Weights of a small transformer language model: no biases in attention or MLP.
Each number is 50 + 10 x the weight over its row's rms, rounded and kept within 0 to 99. Layers, rows and columns count from 0. The size before them is the row's rms in percent of the matrix's.

# up: layer 7 MLP up, 2560x640, rms 0.0522, rows 324-350, columns 512-639
# down: layer 7 MLP down (transposed), 2560x640, rms 0.0528, rows 324-350, columns 512-639
up324 103:46 47 41 37 46 50 60 52 33 67 40 33 56 50 60 65 65 45 51 43 52 40 55 42 40 48 62 45 55 54 42 74 47 46 49 55 60 54 51 43 51 51 50 62 50 59 57 49 41 52 53 36 30 46 61 58 63 46 39 56 55 47 61 62 40 70 56 39 40 45 51 50 43 56 55 29 55 47 45 35 54 42 52 52 56 35 55 49 43 53 41 57 25 46 40 30 55 53 49 55 62 55 55 52 51 51 57 45 45 61 53 46 45 62 56 36 50 32 41 57 84 57 62 48 44 43 51 58
down324 105:44 44 62 42 43 41 56 42 54 41 57 52 56 50 55 61 63 75 42 48 42 44 49 73 63 57 62 63 57 48 44 50 46 56 52 44 45 65 56 71 58 44 38 69 59 50 55 69 59 57 41 47 57 35 50 45 51 59 61 55 60 46 55 59 59 43 60 40 60 40 46 40 65 50 52 47 49 42 46 55 60 46 33 42 37 41 53 49 58 40 62 28 57 46 44 52 56 65 30 50 44 38 59 76 43 50 53 41 47 45 35 45 36 42 68 55 59 69 61 63 38 42 45 59 54 70 40 45
up325 097:52 49 35 42 53 59 45 34 60 44 29 42 47 39 57 44 47 52 46 31 45 48 40 68 26 56 47 74 54 53 49 57 36 50 44 37 33 47 48 48 60 51 69 49 58 49 59 60 36 61 61 52 54 55 33 58 54 55 59 54 34 52 67 56 62 44 48 53 56 35 47 59 38 57 62 48 55 48 52 60 45 69 26 47 31 32 49 43 65 44 47 42 57 40 52 51 65 39 41 34 64 65 53 43 60 58 43 43 40 56 84 36 34 47 55 65 60 34 44 43 51 55 49 44 55 36 63 53
down325 103:30 45 42 59 33 49 57 57 37 63 59 50 51 52 63 60 41 46 37 53 64 34 43 59 47 40 53 38 54 33 50 52 57 53 64 56 57 53 66 49 40 40 33 62 41 51 63 51 46 50 58 61 49 52 55 64 48 71 57 48 45 57 59 40 28 42 37 52 55 55 67 43 55 42 52 49 52 50 56 30 54 54 47 46 33 66 50 60 61 43 60 64 58 50 55 44 62 60 50 45 39 44 35 45 47 52 22 65 52 52 33 52 66 52 31 54 53 33 37 32 57 49 58 47 47 49 64 67
up326 090:45 55 49 37 51 70 34 63 56 48 61 45 42 55 53 62 62 52 51 39 44 58 39 47 48 53 32 45 51 58 45 50 45 56 48 44 50 39 47 57 50 52 70 36 55 58 42 41 52 53 60 48 49 43 49 59 53 51 45 55 33 49 33 49 62 44 62 52 51 49 65 57 50 49 65 53 44 61 61 50 39 44 44 62 53 38 59 55 55 58 70 46 50 68 43 42 36 45 50 59 48 43 45 42 53 40 54 46 35 40 72 47 47 49 45 65 62 62 36 46 37 49 41 31 43 39 48 65
down326 099:53 55 61 27 55 43 66 67 43 69 58 53 54 42 59 39 74 55 63 44 44 51 48 52 41 53 44 47 36 59 42 48 76 30 60 48 50 73 36 47 48 44 54 51 44 59 49 55 61 61 56 36 56 37 70 49 49 62 64 59 36 56 55 45 50 40 53 54 51 48 53 55 80 67 54 54 39 44 66 45 37 58 48 51 47 48 66 46 46 42 68 46 62 25 62 49 43 32 28 55 60 46 58 44 46 47 48 60 49 53 53 71 49 59 51 56 51 72 50 59 51 69 52 50 50 48 65 58
up327 108:62 45 37 67 48 60 46 48 57 47 28 57 33 56 35 60 26 50 54 50 67 66 49 47 49 57 63 49 52 48 61 46 41 49 50 33 43 42 41 47 30 39 51 44 47 53 57 41 42 48 46 53 41 46 68 49 43 53 47 55 38 58 53 53 45 67 40 50 42 54 62 42 32 52 51 57 36 40 58 53 60 46 29 50 53 45 46 44 42 57 54 82 59 46 59 46 43 46 47 37 51 62 47 62 45 61 49 51 44 35 37 39 61 43 45 55 49 50 56 53 45 53 52 54 64 38 56 47
down327 102:56 31 45 46 53 42 61 45 58 52 42 43 36 57 74 53 53 48 31 43 43 39 50 77 46 51 58 61 51 53 42 67 60 46 47 44 48 61 43 53 48 54 49 45 50 56 48 62 48 49 53 50 50 67 61 53 46 46 63 33 60 66 47 44 51 86 46 38 61 51 56 54 62 41 48 56 63 52 31 53 41 57 36 45 53 48 50 54 53 33 48 56 43 31 49 44 55 39 38 57 63 45 58 43 50 40 48 61 49 48 64 64 27 51 35 62 38 31 79 38 37 45 51 54 52 61 57 51
up328 100:30 42 34 42 37 59 60 55 33 58 62 57 41 58 56 57 50 49 44 47 58 58 42 44 69 47 54 44 60 53 36 38 49 61 55 52 49 48 71 53 67 41 52 48 55 35 32 58 68 63 72 21 31 43 53 56 48 42 52 48 56 51 62 42 50 57 39 42 43 49 40 49 61 57 41 47 51 60 44 51 49 43 42 47 50 74 51 75 57 89 45 57 61 55 51 49 55 31 59 49 67 38 81 57 58 60 45 39 47 29 61 41 50 52 33 51 56 41 44 50 46 50 40 42 32 55 53 41
down328 098:60 47 52 70 50 36 41 53 60 64 41 39 51 59 62 56 58 53 34 30 30 33 72 67 49 49 55 61 39 51 56 67 56 55 57 63 46 54 50 53 24 58 43 46 52 37 49 47 60 50 54 44 64 51 64 71 47 54 49 55 54 44 50 51 42 45 73 34 66 79 42 40 50 49 42 48 45 42 40 53 50 54 55 46 58 61 54 38 60 49 47 47 54 41 37 34 58 48 60 50 51 46 47 58 52 55 73 64 67 44 52 69 44 51 52 52 60 51 68 50 41 62 43 55 70 49 65 52
up329 105:59 49 58 53 61 42 49 47 49 49 48 65 48 51 67 50 48 46 50 59 56 59 48 49 41 44 44 39 54 44 37 46 58 51 47 44 55 39 60 43 51 65 42 60 55 37 57 33 50 41 61 45 49 68 39 62 37 42 53 49 44 57 58 45 48 49 51 48 44 62 59 45 73 56 61 71 37 57 51 41 47 36 40 72 48 50 45 44 51 55 41 46 57 49 63 54 78 47 35 42 43 50 42 50 45 51 39 54 38 47 68 43 37 40 47 27 47 51 46 61 53 49 35 53 42 57 35 46
down329 096:63 27 45 44 50 51 57 56 53 58 29 50 68 62 57 57 40 65 52 56 34 40 43 56 56 67 64 54 52 36 33 60 45 40 51 58 53 52 51 41 45 48 52 32 44 44 38 64 46 51 69 42 59 57 45 61 52 52 57 41 51 48 27 38 77 65 59 33 61 48 34 56 55 59 56 45 41 44 25 42 44 50 55 39 55 56 44 39 50 40 47 42 49 55 49 52 64 65 60 52 58 62 53 37 57 49 56 21 60 55 53 53 52 56 47 45 60 44 44 38 55 61 54 43 62 44 55 57
up330 094:63 48 58 59 52 46 47 29 61 53 51 41 59 36 60 54 39 29 52 60 53 36 44 53 67 50 53 47 49 49 33 58 57 56 65 42 51 47 57 65 64 23 39 54 51 49 55 57 66 34 34 39 53 48 45 50 73 57 49 58 45 63 62 38 36 32 44 46 76 41 61 47 43 61 60 65 52 56 44 45 36 49 54 55 39 48 52 41 60 65 47 42 45 46 42 38 63 52 56 37 55 26 66 35 54 41 29 40 37 57 43 51 52 60 45 44 52 61 48 50 67 38 58 52 47 53 42 53
down330 100:48 47 42 32 52 64 62 69 45 65 58 49 47 50 55 48 66 67 52 54 49 59 50 52 53 67 43 47 48 53 55 31 43 47 40 49 40 48 44 68 47 65 40 50 45 47 60 51 39 65 63 59 48 37 52 47 44 37 58 57 50 50 41 54 60 53 57 58 26 41 50 60 50 45 51 47 48 45 42 54 70 63 51 37 48 38 48 66 34 51 35 52 56 69 41 54 51 39 45 55 45 47 44 50 42 56 52 59 42 50 49 63 46 29 50 44 53 42 55 46 34 71 49 54 64 53 58 52
up331 102:64 46 34 50 59 45 66 53 26 41 60 45 45 52 66 35 51 40 34 52 29 46 52 45 53 42 66 50 62 69 34 39 60 49 56 40 69 32 46 42 41 42 59 64 57 49 55 49 47 48 38 39 66 49 24 61 35 53 49 43 64 56 36 47 57 39 35 55 61 33 42 34 64 48 40 61 67 58 56 58 67 32 52 66 55 43 61 64 59 57 64 35 57 49 44 38 45 55 64 52 45 44 54 56 56 37 41 45 48 54 50 44 64 33 51 40 46 50 56 40 43 56 54 46 40 45 37 47
down331 102:44 49 48 57 59 39 46 50 41 64 64 57 42 46 63 58 61 31 49 41 36 48 59 55 41 57 53 40 50 63 63 28 49 36 54 39 49 59 47 45 51 52 49 43 36 40 45 41 48 59 37 42 58 46 32 45 41 54 62 60 29 33 35 57 51 48 32 46 51 47 42 44 62 46 35 55 60 45 55 39 53 36 55 42 55 42 66 54 52 51 46 55 46 38 43 55 55 43 35 40 71 57 55 53 49 65 54 46 45 49 50 71 41 55 55 55 43 70 47 45 40 47 39 61 43 44 50 56
up332 102:56 31 42 46 30 71 39 53 37 62 70 56 51 43 61 55 55 51 54 37 54 60 46 51 38 66 58 49 63 61 49 51 60 40 57 58 57 26 45 34 62 62 34 51 48 40 48 46 54 72 46 30 50 58 57 42 64 38 63 53 53 43 51 48 58 46 66 59 42 47 49 54 47 52 41 43 42 59 40 43 47 70 59 46 53 64 44 52 56 53 49 63 48 62 50 60 55 24 67 43 69 48 33 56 36 52 40 64 50 50 61 42 63 44 46 33 42 63 65 46 63 53 48 53 59 54 54 39
down332 103:51 57 36 44 76 65 34 47 44 46 61 54 41 50 68 70 72 56 50 21 45 37 56 50 64 39 36 53 39 45 51 41 52 48 53 44 38 63 50 40 55 49 43 65 46 49 32 28 57 56 37 53 55 34 60 50 52 51 46 56 44 52 45 45 64 35 47 53 60 31 46 57 33 39 49 47 62 62 45 49 44 44 57 57 46 51 47 42 52 51 46 62 47 59 50 46 66 29 68 61 62 47 57 37 40 45 41 55 60 50 51 60 53 69 48 60 58 45 57 52 62 47 51 31 42 50 47 54
up333 104:53 52 47 65 51 49 53 54 51 54 51 58 62 39 60 36 45 58 35 56 56 57 62 36 47 54 47 42 45 55 44 47 48 46 55 55 54 47 51 84 41 31 55 42 62 54 66 31 53 53 51 64 53 52 34 36 57 66 48 52 57 68 53 46 50 42 64 45 52 54 58 56 47 75 57 60 19 44 43 87 58 46 62 45 51 49 39 29 54 38 42 59 37 56 75 57 48 43 66 61 52 51 42 42 51 36 44 60 48 40 58 48 55 60 42 45 41 41 58 40 54 57 42 46 45 57 66 65
down333 105:47 43 49 58 63 48 48 55 48 51 54 39 48 42 35 43 47 52 50 69 48 43 54 56 45 58 40 60 56 55 46 64 51 41 55 44 44 43 42 39 77 33 35 54 53 58 57 56 68 61 71 61 56 50 46 61 47 33 48 60 51 44 79 46 51 38 65 59 49 52 59 39 57 48 45 70 47 51 75 42 48 47 52 43 47 44 41 44 68 43 62 46 36 40 59 63 46 64 61 47 54 40 54 49 65 52 19 42 61 51 35 62 63 38 37 45 45 59 51 50 51 43 55 51 45 45 41 66
up334 103:55 54 50 38 53 45 62 55 38 67 39 47 37 38 51 70 45 46 51 51 38 50 44 35 58 58 56 45 50 31 53 54 53 61 46 32 50 52 51 39 69 60 56 50 48 52 46 63 46 43 55 49 48 40 69 41 61 37 60 57 62 55 39 44 59 47 39 33 68 65 41 52 65 63 52 49 62 48 50 32 35 47 50 43 66 60 53 54 41 47 50 61 45 52 34 66 44 59 60 36 47 46 24 55 49 43 30 44 61 56 41 55 53 42 55 55 42 42 58 55 42 46 57 32 48 52 54 51
down334 098:24 39 48 45 39 53 35 41 66 44 54 50 34 43 48 57 56 52 43 54 46 45 46 33 46 62 31 46 66 49 62 58 48 54 41 58 53 56 52 74 57 49 51 39 48 54 65 31 63 36 41 51 51 29 36 48 47 55 46 50 50 63 47 39 67 45 45 34 62 52 60 67 61 32 48 53 42 56 57 62 56 41 59 48 48 49 53 39 33 71 63 47 35 42 57 53 57 35 28 43 43 32 62 42 63 60 47 42 59 57 37 58 40 34 57 55 48 44 38 38 64 52 32 60 62 47 67 59
up335 097:53 52 45 41 58 61 44 35 44 55 39 51 49 56 42 33 37 61 51 55 44 52 53 64 58 37 41 30 66 45 59 61 44 56 43 35 59 58 56 29 45 55 45 55 59 45 48 34 49 51 30 38 59 42 60 41 29 63 43 64 43 46 42 30 48 44 59 55 52 65 46 36 35 40 56 53 46 48 55 65 40 55 47 52 69 55 48 50 59 65 46 31 54 56 35 61 46 54 64 93 51 63 26 61 36 65 68 52 58 61 52 47 62 43 45 60 61 57 61 55 54 62 40 52 49 45 57 25
down335 094:51 53 50 49 43 60 42 51 65 54 27 57 23 53 40 56 44 52 62 61 46 41 48 60 42 72 62 48 45 61 39 38 37 39 49 44 44 46 65 53 55 44 50 49 58 41 64 46 42 41 59 56 54 70 47 43 56 42 53 50 53 45 52 51 48 46 46 49 56 65 34 60 70 56 52 46 60 44 74 61 42 27 57 63 41 48 52 55 35 43 53 57 50 40 42 50 45 41 47 40 76 66 34 57 49 70 59 65 61 45 68 53 40 50 42 50 43 29 43 62 75 53 51 51 69 65 60 66
up336 107:48 60 48 40 44 44 57 49 37 62 32 56 37 45 45 55 40 49 42 52 50 38 36 37 35 58 52 50 61 44 65 68 34 46 67 36 62 50 56 60 56 62 51 63 41 70 63 28 50 49 55 55 48 50 64 56 39 61 39 36 75 48 51 43 45 50 49 49 52 56 46 52 71 59 49 53 60 61 58 50 54 49 40 34 54 37 37 55 55 41 59 44 50 35 48 53 57 41 54 60 55 49 52 54 41 45 55 38 49 41 53 54 56 37 35 42 36 69 59 43 46 47 39 66 35 58 52 53
down336 108:49 48 32 31 38 78 33 47 62 43 47 49 34 42 65 60 52 51 49 33 61 45 53 45 29 43 55 47 62 48 50 54 41 49 55 37 54 52 47 62 36 40 39 59 56 30 47 38 42 46 53 62 66 46 64 35 64 56 52 48 68 41 30 53 30 50 50 40 61 55 27 52 53 42 46 53 55 33 52 45 56 54 44 44 50 55 53 48 42 55 29 62 56 70 51 65 66 37 55 47 53 35 59 60 56 46 49 44 47 47 60 63 46 50 51 60 67 46 58 50 46 55 53 51 47 58 44 27
up337 096:31 46 50 59 53 40 30 56 65 45 56 65 46 57 48 58 28 54 52 44 37 50 45 30 42 71 52 61 39 52 35 44 60 49 66 51 53 58 35 48 51 36 29 56 22 27 44 63 56 54 41 57 50 39 50 51 54 62 49 48 49 32 31 49 59 51 38 38 49 56 54 41 46 53 55 54 43 48 70 60 42 52 59 49 41 55 55 45 39 53 46 54 51 60 62 45 58 68 48 51 44 32 49 47 32 58 62 50 36 57 41 36 44 38 56 45 38 41 57 34 66 65 32 27 72 44 56 53
down337 091:49 43 30 47 38 44 42 55 48 40 47 55 74 38 49 53 42 59 33 54 56 55 62 56 38 41 36 51 72 48 54 66 58 41 42 58 71 44 57 44 58 52 63 53 53 59 33 53 49 48 48 52 59 54 70 38 46 31 63 52 61 49 51 44 51 42 49 60 54 56 39 33 42 52 42 62 52 39 43 55 40 51 42 46 55 59 37 49 37 51 53 46 39 50 40 64 41 49 58 60 56 59 51 32 42 53 35 56 47 38 46 50 54 65 48 45 46 32 49 62 70 56 51 59 46 55 31 53
up338 099:47 64 58 44 78 77 56 63 47 66 59 50 40 25 38 59 61 42 44 47 64 51 61 49 50 50 50 44 46 48 50 65 44 43 43 51 54 18 50 66 54 53 40 52 56 53 58 44 64 51 41 48 27 34 57 52 69 42 56 48 31 50 48 45 44 56 56 53 37 38 52 48 59 45 37 56 54 61 66 37 55 61 65 39 36 42 54 51 39 32 51 39 45 62 48 72 52 48 46 50 52 48 39 54 59 40 52 46 54 53 41 52 44 46 48 64 25 50 43 44 64 68 65 45 61 41 32 46
down338 098:55 51 45 52 53 51 43 48 53 46 32 49 54 72 57 45 46 56 63 74 57 31 59 62 42 42 39 45 42 59 44 40 72 52 53 58 44 74 47 49 49 53 37 36 39 43 53 54 39 48 52 34 60 52 38 54 44 56 53 56 56 36 57 51 47 55 52 43 66 53 62 56 45 57 63 46 24 54 57 70 48 39 36 67 60 56 40 62 67 50 37 50 65 52 48 51 62 49 57 55 42 21 49 57 46 44 41 42 45 52 51 50 58 56 53 39 54 53 35 50 54 47 33 49 37 48 76 40
up339 085:66 70 53 80 34 35 44 54 33 56 55 69 45 52 67 47 62 58 39 48 41 70 59 45 42 43 50 38 52 42 50 47 59 45 47 52 46 50 52 59 44 51 59 47 45 50 44 45 54 55 37 50 37 48 75 43 41 43 53 59 59 68 38 46 38 55 50 53 56 52 34 47 62 39 40 53 55 43 43 45 40 56 45 44 55 65 64 46 35 51 57 52 47 40 53 53 59 40 48 42 51 37 57 62 55 59 51 73 43 45 28 62 50 45 50 66 69 16 53 39 57 49 63 43 72 53 50 47
down339 087:54 30 54 39 49 41 59 29 55 44 38 51 57 51 47 26 48 49 62 55 42 43 47 60 52 43 60 56 36 49 58 60 59 60 56 49 49 44 60 46 54 38 41 66 47 40 50 67 54 36 62 50 49 34 52 71 37 58 32 54 66 30 65 64 63 28 56 59 48 42 44 44 26 52 67 50 32 61 57 53 65 56 62 53 59 32 50 53 43 31 42 60 46 53 58 45 43 45 59 71 45 62 44 45 37 58 36 38 66 45 45 41 46 44 50 36 67 60 55 66 44 53 60 60 53 45 47 44
up340 104:53 48 31 59 67 39 60 62 45 52 61 54 53 48 51 38 41 53 74 38 32 39 59 64 53 46 48 44 61 47 54 42 41 50 50 46 49 50 33 57 56 37 41 60 64 45 43 59 37 40 63 43 42 27 58 59 48 41 31 54 69 68 64 57 63 52 65 56 47 55 65 61 60 70 42 45 50 71 38 39 67 50 57 63 45 37 61 43 53 46 56 47 58 58 53 33 52 44 46 55 49 34 52 48 49 57 46 53 42 70 48 27 52 44 48 57 53 57 38 77 49 57 54 45 34 50 57 63
down340 106:57 52 34 46 51 41 55 61 58 49 55 42 37 67 33 53 51 52 59 49 62 50 53 61 46 60 44 50 49 56 42 61 41 52 54 43 59 74 55 42 60 47 47 58 39 66 54 53 42 47 50 46 53 48 43 47 55 49 37 47 55 48 55 41 47 42 56 52 73 40 57 69 52 57 57 60 52 64 61 49 42 37 32 41 44 41 51 58 60 62 45 53 52 53 61 44 45 71 51 62 54 36 41 55 44 60 49 47 54 53 59 23 52 50 46 51 56 46 23 58 38 29 44 55 56 67 57 71
up341 107:43 50 65 64 70 63 47 54 49 28 46 51 66 51 63 53 48 52 55 51 52 43 53 66 48 65 56 55 51 35 56 43 47 41 40 47 54 56 48 47 47 62 45 64 51 44 52 52 56 51 56 39 47 34 50 38 65 57 53 46 58 49 48 55 67 49 50 48 27 41 59 44 59 44 53 49 71 65 37 33 47 42 56 36 34 47 52 51 41 44 58 40 47 64 39 49 52 51 42 58 61 60 48 54 59 48 60 75 34 50 59 48 58 62 37 44 69 43 47 48 40 53 36 35 45 50 49 29
down341 108:39 37 44 67 55 37 54 66 61 59 39 30 56 61 62 49 51 53 56 59 58 38 34 47 64 40 45 35 57 47 39 41 52 35 41 45 46 41 45 41 47 56 51 48 56 44 60 45 43 48 50 34 73 42 50 55 47 51 61 54 32 61 54 45 39 38 46 49 29 32 44 47 53 54 44 44 46 52 54 58 55 51 54 35 58 34 46 34 43 58 54 38 50 36 47 53 55 64 35 28 42 45 41 50 48 50 71 53 68 56 54 48 37 57 39 62 46 48 25 60 59 67 55 40 58 55 46 57
up342 099:49 52 58 58 67 52 50 48 70 43 49 50 59 63 53 55 62 39 47 38 32 68 72 76 42 48 52 44 51 53 54 49 39 21 44 52 49 38 50 48 51 63 60 42 52 62 46 48 45 44 64 44 41 54 26 39 23 45 33 63 47 72 44 51 55 40 48 51 63 48 45 33 60 47 41 46 43 52 66 42 59 63 37 59 39 44 58 58 63 60 65 59 63 53 45 59 46 42 41 52 43 38 55 33 58 60 36 50 39 25 51 71 55 45 32 55 62 52 50 44 52 35 52 41 45 46 39 35
down342 106:53 40 55 56 62 41 41 60 64 61 60 51 34 54 44 52 42 42 56 66 77 63 40 48 67 49 49 55 42 43 23 44 57 61 48 77 45 36 54 45 51 39 30 44 53 45 46 60 49 58 37 38 45 54 39 58 60 41 32 51 48 47 53 56 51 39 49 56 70 57 53 47 45 61 63 53 60 44 53 48 47 57 63 65 57 69 53 57 34 63 51 52 50 60 51 52 36 62 47 50 38 42 50 52 75 55 53 32 74 66 48 68 40 61 65 49 53 56 51 60 50 60 70 52 43 51 53 43
up343 098:54 27 45 48 45 50 52 40 42 60 48 75 53 35 68 40 53 60 60 47 62 40 47 35 54 49 57 59 44 55 45 39 32 60 52 36 50 58 45 48 46 76 47 67 49 39 52 56 54 39 43 56 83 50 51 52 44 57 55 57 63 33 42 58 61 46 41 52 45 72 58 55 59 48 44 56 49 38 68 26 45 57 51 61 33 58 53 50 41 51 41 34 32 66 65 56 33 69 50 37 55 55 49 53 48 43 59 51 59 52 32 38 58 53 58 45 27 40 62 48 41 52 44 47 59 69 51 61
down343 094:32 38 58 52 60 62 39 57 62 55 52 40 47 66 50 44 47 42 45 63 53 62 51 66 37 58 51 45 42 44 59 62 37 54 54 57 47 45 61 39 58 31 38 49 36 51 43 38 45 47 54 44 51 46 45 63 48 48 46 24 55 58 54 33 43 45 56 44 34 59 27 57 49 63 60 55 59 61 38 53 51 69 46 43 44 36 52 43 69 71 43 43 61 56 61 58 46 45 59 57 60 38 51 46 50 65 62 47 40 39 42 44 62 56 57 37 51 60 60 49 47 32 38 57 51 54 46 34
up344 101:62 50 49 31 48 49 39 47 36 49 49 38 59 43 36 34 48 63 50 43 52 47 46 61 53 37 55 57 57 56 47 34 42 39 54 45 68 38 46 50 47 46 49 69 55 55 53 54 54 45 32 64 29 52 51 64 67 52 55 62 54 58 47 49 57 47 38 51 55 73 55 57 36 51 63 43 55 44 52 69 47 69 32 59 30 47 31 43 33 41 48 57 53 35 54 48 72 44 62 74 47 46 49 45 49 43 72 38 43 47 46 34 53 58 55 59 55 36 49 56 45 49 44 62 61 43 57 57
down344 100:41 48 31 53 41 49 51 51 45 33 69 54 51 53 52 50 65 38 52 57 45 47 35 47 52 45 57 51 48 62 41 55 49 49 46 49 38 53 50 46 45 70 51 33 44 45 47 48 61 50 41 60 50 32 54 45 41 53 64 40 44 53 44 43 68 56 50 55 29 40 42 46 45 60 55 45 52 51 45 37 51 45 48 42 70 49 56 53 55 52 48 62 50 62 52 48 42 52 53 44 50 62 47 46 59 60 31 59 40 48 29 70 39 46 46 41 55 35 47 37 57 63 42 38 50 56 42 53
up345 095:61 35 51 40 38 50 53 38 42 55 44 57 55 43 61 60 46 58 31 39 60 49 32 48 45 58 47 50 42 52 57 57 53 36 53 35 43 39 49 43 66 30 15 45 58 56 56 44 55 46 38 54 21 31 36 48 43 63 57 48 61 44 50 44 63 30 51 60 41 32 60 49 52 54 55 58 67 55 49 44 64 57 45 51 65 35 66 51 50 55 36 68 49 44 47 78 51 57 43 38 56 65 50 36 34 66 48 43 50 50 53 52 57 44 46 51 45 72 55 49 47 41 49 51 43 47 44 49
down345 091:35 59 60 65 54 57 55 58 46 48 52 37 71 66 57 50 54 43 51 58 46 55 45 51 51 64 54 46 55 44 46 48 40 58 49 48 58 55 56 50 50 41 50 61 42 68 59 33 58 65 54 49 54 52 65 57 61 53 48 57 49 67 40 37 58 80 34 51 38 48 37 48 59 31 24 36 39 52 47 52 51 37 57 57 50 60 59 43 76 59 49 63 55 49 37 37 47 51 52 45 31 41 38 26 57 43 53 33 54 49 53 55 57 51 59 50 61 29 49 50 45 44 47 56 63 47 58 53
up346 107:49 48 64 52 50 64 52 61 64 39 67 51 37 56 47 55 35 46 41 50 68 59 55 34 43 43 53 56 47 44 51 50 41 48 66 36 48 46 49 47 49 36 59 40 59 36 51 36 35 50 59 63 50 37 34 59 39 38 46 47 53 53 60 39 48 59 45 59 34 26 54 44 63 46 51 27 46 45 50 58 54 51 39 56 44 57 58 51 48 57 61 48 43 58 51 61 49 55 54 43 39 48 35 38 58 45 33 55 52 45 40 44 47 55 41 50 67 39 52 51 62 53 35 44 39 60 49 71
down346 109:39 59 41 51 54 43 44 51 63 43 44 42 50 44 24 49 38 71 44 42 45 48 53 39 57 47 51 54 58 56 52 53 43 50 54 43 49 52 54 65 54 45 34 53 58 40 45 71 28 61 48 59 53 59 53 51 51 43 41 49 62 60 49 43 59 54 29 52 70 57 58 43 52 49 68 61 52 84 48 45 48 47 44 40 55 49 58 53 40 47 68 60 37 35 55 52 68 43 59 45 54 57 54 36 60 38 51 55 41 66 63 30 45 64 43 50 44 41 55 50 48 53 50 48 48 52 41 39
up347 098:46 64 56 45 47 39 63 57 31 65 69 57 53 79 55 47 53 52 60 37 43 58 48 49 78 65 56 55 47 50 72 66 37 59 46 45 57 38 47 42 47 55 51 42 40 35 52 41 62 46 43 47 47 41 40 47 46 45 59 32 44 55 40 53 49 59 60 42 41 28 39 36 46 72 57 48 56 59 62 29 46 53 60 65 46 29 46 67 62 61 43 32 48 53 45 52 46 56 41 47 52 62 38 61 47 41 41 32 41 52 59 50 35 58 53 39 47 37 47 49 59 59 68 63 49 38 45 34
down347 106:30 53 61 45 54 41 52 56 45 49 30 47 51 54 47 33 50 32 48 33 55 33 47 52 64 43 62 60 58 41 68 46 70 36 55 55 76 52 38 38 72 36 51 32 63 51 56 40 54 73 46 54 57 60 33 56 40 44 55 50 35 57 56 47 55 41 55 55 55 46 67 52 69 34 45 30 50 64 43 49 44 55 44 50 42 55 57 67 58 71 65 69 52 54 48 45 43 64 55 50 49 47 57 65 51 50 26 60 52 30 32 50 47 61 56 54 41 39 45 32 61 61 43 41 42 67 64 63
up348 097:38 79 77 44 46 37 34 63 44 57 57 57 63 51 55 36 64 48 42 54 55 56 55 53 58 35 43 43 47 34 51 52 39 28 50 57 48 35 44 47 42 65 36 59 54 53 49 65 53 48 55 50 58 36 56 24 51 55 46 47 56 60 68 61 46 59 42 47 50 51 54 38 41 53 45 50 66 45 54 46 56 54 35 54 44 77 48 53 54 48 47 32 61 49 50 55 46 59 39 45 56 35 65 57 39 71 50 59 60 61 42 51 45 48 65 52 62 47 42 56 66 62 48 39 50 42 59 61
down348 096:55 28 32 53 51 47 61 39 54 59 45 31 41 52 50 39 35 63 68 67 55 44 38 49 53 53 52 62 50 68 72 55 51 65 55 54 53 73 48 48 56 40 50 36 44 50 43 32 46 42 45 47 61 55 48 52 43 60 63 44 30 50 31 50 64 47 43 55 53 42 39 46 46 57 56 42 39 59 38 55 47 33 51 63 54 40 48 59 45 61 54 53 45 56 41 40 61 29 59 66 43 57 53 45 51 53 54 39 44 45 55 49 70 49 43 41 41 53 48 48 49 57 54 57 35 45 63 40
up349 101:41 37 46 55 72 55 67 37 48 62 52 72 42 29 57 34 39 39 46 35 47 68 63 78 52 62 54 54 60 34 44 49 49 67 34 47 50 36 34 44 39 68 50 68 45 51 33 45 45 33 47 56 37 45 60 53 50 49 52 58 57 71 41 60 51 53 49 49 52 44 57 46 31 51 59 53 32 60 58 51 39 55 48 44 57 69 61 57 61 46 44 43 43 56 51 49 52 44 59 53 51 36 41 50 48 57 44 48 44 55 52 49 39 46 45 49 63 49 61 30 60 37 41 40 42 43 38 59
down349 105:54 42 55 42 37 30 64 33 57 49 48 38 46 35 51 53 43 47 39 49 46 55 69 24 53 56 41 47 40 48 48 46 45 36 55 53 49 52 41 61 45 62 38 66 51 67 58 45 36 52 53 53 48 56 39 38 60 43 55 55 43 53 50 38 50 30 35 49 64 65 48 39 59 53 44 54 74 52 67 54 35 63 43 59 53 39 60 48 51 57 54 60 64 43 25 69 48 37 28 56 39 53 62 55 41 65 44 58 41 53 53 30 39 60 66 49 57 52 36 44 40 60 37 46 49 62 26 52
up350 099:46 53 58 67 66 55 42 52 27 56 59 49 50 66 44 39 44 53 44 54 41 60 51 69 55 51 45 56 26 58 46 50 48 58 69 63 46 48 45 64 36 36 48 46 38 54 49 50 60 44 52 50 59 37 40 59 52 38 50 60 19 33 65 39 47 51 51 49 65 47 39 44 64 42 55 35 35 57 49 34 49 44 47 43 53 48 48 51 58 59 46 52 65 57 61 44 47 51 37 58 76 45 36 45 41 58 59 64 50 36 50 29 33 38 49 50 43 57 54 49 53 47 57 46 37 62 56 50
down350 097:50 40 36 39 47 48 54 44 48 36 43 61 42 52 57 61 49 59 55 45 45 43 51 38 31 54 59 56 47 42 56 40 56 39 53 54 59 50 51 58 81 68 58 34 57 54 52 45 53 56 61 49 41 57 57 53 30 81 66 34 69 53 43 43 62 52 49 48 57 64 49 52 69 50 40 71 53 42 50 52 50 39 60 48 61 45 33 49 60 25 63 62 60 43 34 50 65 66 37 51 63 52 59 66 39 60 63 47 46 60 53 57 47 54 55 66 59 39 42 46 44 55 51 65 63 57 46 54